Weights of a small transformer language model.
Size: 10 layers, width 64, 2 heads of 32, MLP 256 tanh GELU, vocabulary 8192, 1.09M parameters.
Architecture: LayerNorm before each block, learned positions, biases, tied embeddings.
Training: 120M tokens, 3653 steps.
Each number is 50 + 12 x the weight over its row's rms, rounded and kept within 0 to 99. Layers, rows and columns count from 0. The size before them is the row's rms in percent of the matrix's.

# layer 3 attention output, 64x64, rms 0.085, rows 43-63, columns 0-63
095:56 70 42 30 65 47 60 61 39 51 55 39 58 50 58 68 53 40 54 39 41 43 34 46 73 49 21 48 69 41 51 64 42 40 65 49 37 61 45 39 35 59 32 38 47 47 28 28 34 42 25 52 46 43 56 52 46 56 65 62 37 35 43 48
083:55 55 43 65 25 30 50 44 16 52 48 61 42 57 48 24 74 46 44 58 36 31 26 29 39 37 50 26 56 51 43 44 56 44 63 57 48 52 58 38 53 42 53 52 45 50 40 49 45 65 51 51 56 61 67 31 61 51 38 44 65 41 53 44
092:70 47 50 74 29 49 42 49 58 51 45 27 66 29 55 60 54 56 59 70 44 48 34 65 67 61 53 39 34 36 43 43 60 52 54 42 50 50 44 36 44 65 69 54 45 49 62 40 45 52 44 63 65 51 25 41 24 41 50 67 72 53 46 40
096:57 66 55 38 42 60 65 52 45 57 70 46 33 70 54 41 45 71 53 42 14 54 33 48 34 55 63 53 71 51 35 55 38 56 44 28 52 36 61 42 60 61 56 33 52 57 50 73 41 43 32 37 41 53 48 42 54 58 50 62 49 35 53 69
120:53 65 51 69 59 70 46 57 61 31 60 49 45 52 59 69 75 35 60 42 70 63 46 64 37 57 33 74 35 46 42 64 35 50 53 52 50 47 55 51 61 38 40 57 55 44 69 71 68 55 59 65 58 41 38 47 47 35 42 46 68 52 53 72
083:54 55 56 52 43 13 53 43 68 60 63 44 47 31 47 59 51 53 37 51 49 37 25 30 60 61 53 64 56 53 48 40 54 51 45 38 38 17 45 30 48 54 59 51 45 39 51 53 37 51 45 50 65 32 54 33 39 61 71 43 47 62 45 73
105:75 41 65 63 47 45 44 58 54 41 45 46 30 42 58 34 52 36 65 36 65 48 08 52 67 37 42 45 53 65 42 49 37 51 65 45 33 46 62 51 53 58 62 64 59 40 42 56 63 56 48 68 71 51 60 60 34 55 67 54 58 56 59 60
095:57 48 42 39 51 62 62 60 55 48 56 64 57 48 61 39 77 65 54 63 40 49 69 61 34 31 59 23 86 40 65 27 59 51 71 60 41 39 58 37 53 50 56 45 52 63 46 29 32 45 40 39 46 58 63 51 50 57 51 59 55 54 57 46
097:65 22 63 55 44 73 62 64 63 47 38 66 60 42 57 42 39 47 20 58 33 42 53 44 47 46 44 39 43 24 71 37 65 57 30 56 54 58 47 50 56 54 47 46 55 32 47 57 52 63 50 40 69 53 59 54 61 47 25 49 51 56 57 68
097:38 67 44 36 47 53 40 37 55 14 66 66 44 61 45 32 53 34 72 61 47 33 35 52 52 66 54 43 36 60 21 47 36 47 68 42 48 56 34 35 49 36 56 40 50 50 69 44 68 43 55 56 55 52 46 65 63 48 52 51 60 45 47 64
103:56 25 41 59 39 41 40 88 45 47 42 62 55 54 39 47 24 43 64 67 47 80 53 48 54 64 69 59 51 52 52 40 51 42 59 55 39 49 59 63 58 48 70 67 49 61 56 51 40 36 49 49 37 32 40 62 60 54 47 70 39 53 37 43
089:52 66 15 53 61 40 62 34 49 52 79 50 46 51 24 58 54 53 45 77 48 45 43 44 37 49 54 55 61 41 55 68 45 60 44 43 74 52 37 59 63 60 39 46 30 57 55 44 48 30 41 45 25 43 44 58 50 48 50 56 60 36 37 45
090:54 42 32 54 27 48 62 55 48 44 60 58 62 74 46 57 72 66 35 48 46 67 61 53 49 45 54 33 70 50 32 43 43 64 74 56 37 50 45 61 71 41 31 41 52 41 44 52 39 54 37 50 50 67 76 36 63 50 56 48 54 70 44 63
102:57 52 47 69 53 33 81 32 36 61 39 31 70 68 42 38 57 43 60 37 63 51 53 31 39 61 27 68 62 62 58 37 55 40 45 50 42 56 41 51 61 47 47 60 48 46 74 50 59 44 67 44 49 62 52 62 37 28 59 40 49 66 51 54
105:37 45 39 39 74 52 54 54 62 51 37 57 78 46 71 43 48 41 50 31 42 49 42 36 47 63 23 63 37 58 50 68 59 44 37 66 52 50 40 48 23 54 38 56 61 46 46 53 41 47 58 38 55 63 52 36 40 38 43 29 54 56 72 69
091:54 57 34 67 57 33 62 78 70 44 39 22 51 63 28 34 57 30 42 62 44 64 70 53 59 49 51 51 45 64 56 54 59 41 43 61 55 40 43 53 45 30 38 53 60 37 49 36 45 49 40 29 71 42 52 59 40 42 60 56 48 40 33 54
102:46 33 50 37 61 43 14 61 56 28 72 44 47 32 61 48 52 61 55 48 48 48 31 65 64 43 49 27 43 40 26 62 44 44 57 35 53 33 49 38 55 48 47 52 70 58 32 54 51 38 54 70 56 35 46 34 49 66 53 44 51 54 62 56
097:43 39 61 32 34 69 27 49 63 69 55 48 39 46 47 27 56 64 36 41 45 39 70 65 45 50 71 49 55 45 49 49 56 50 60 38 43 46 47 43 67 64 69 37 60 36 80 35 58 49 47 36 43 37 33 61 65 56 62 47 33 45 46 46
114:31 62 51 35 27 50 52 69 45 58 74 35 45 33 50 66 63 60 44 35 62 51 45 58 61 53 70 34 33 74 60 31 48 51 53 48 49 36 61 65 31 57 58 40 57 25 45 56 33 50 44 51 56 52 58 37 71 55 49 48 47 40 58 43
101:58 47 65 52 57 37 55 61 72 22 48 40 51 71 64 71 37 53 54 68 48 54 44 48 43 76 59 44 53 43 35 65 39 69 64 47 50 44 66 43 57 43 41 44 37 58 61 71 65 60 36 48 54 32 41 64 69 40 54 69 51 44 60 59
099:06 49 50 56 36 41 50 38 43 59 47 63 39 41 61 30 50 54 50 35 44 66 53 72 76 67 44 42 64 55 67 47 62 56 46 57 46 73 34 59 37 68 41 51 50 38 56 45 26 57 43 42 66 53 47 44 47 45 51 44 55 43 39 49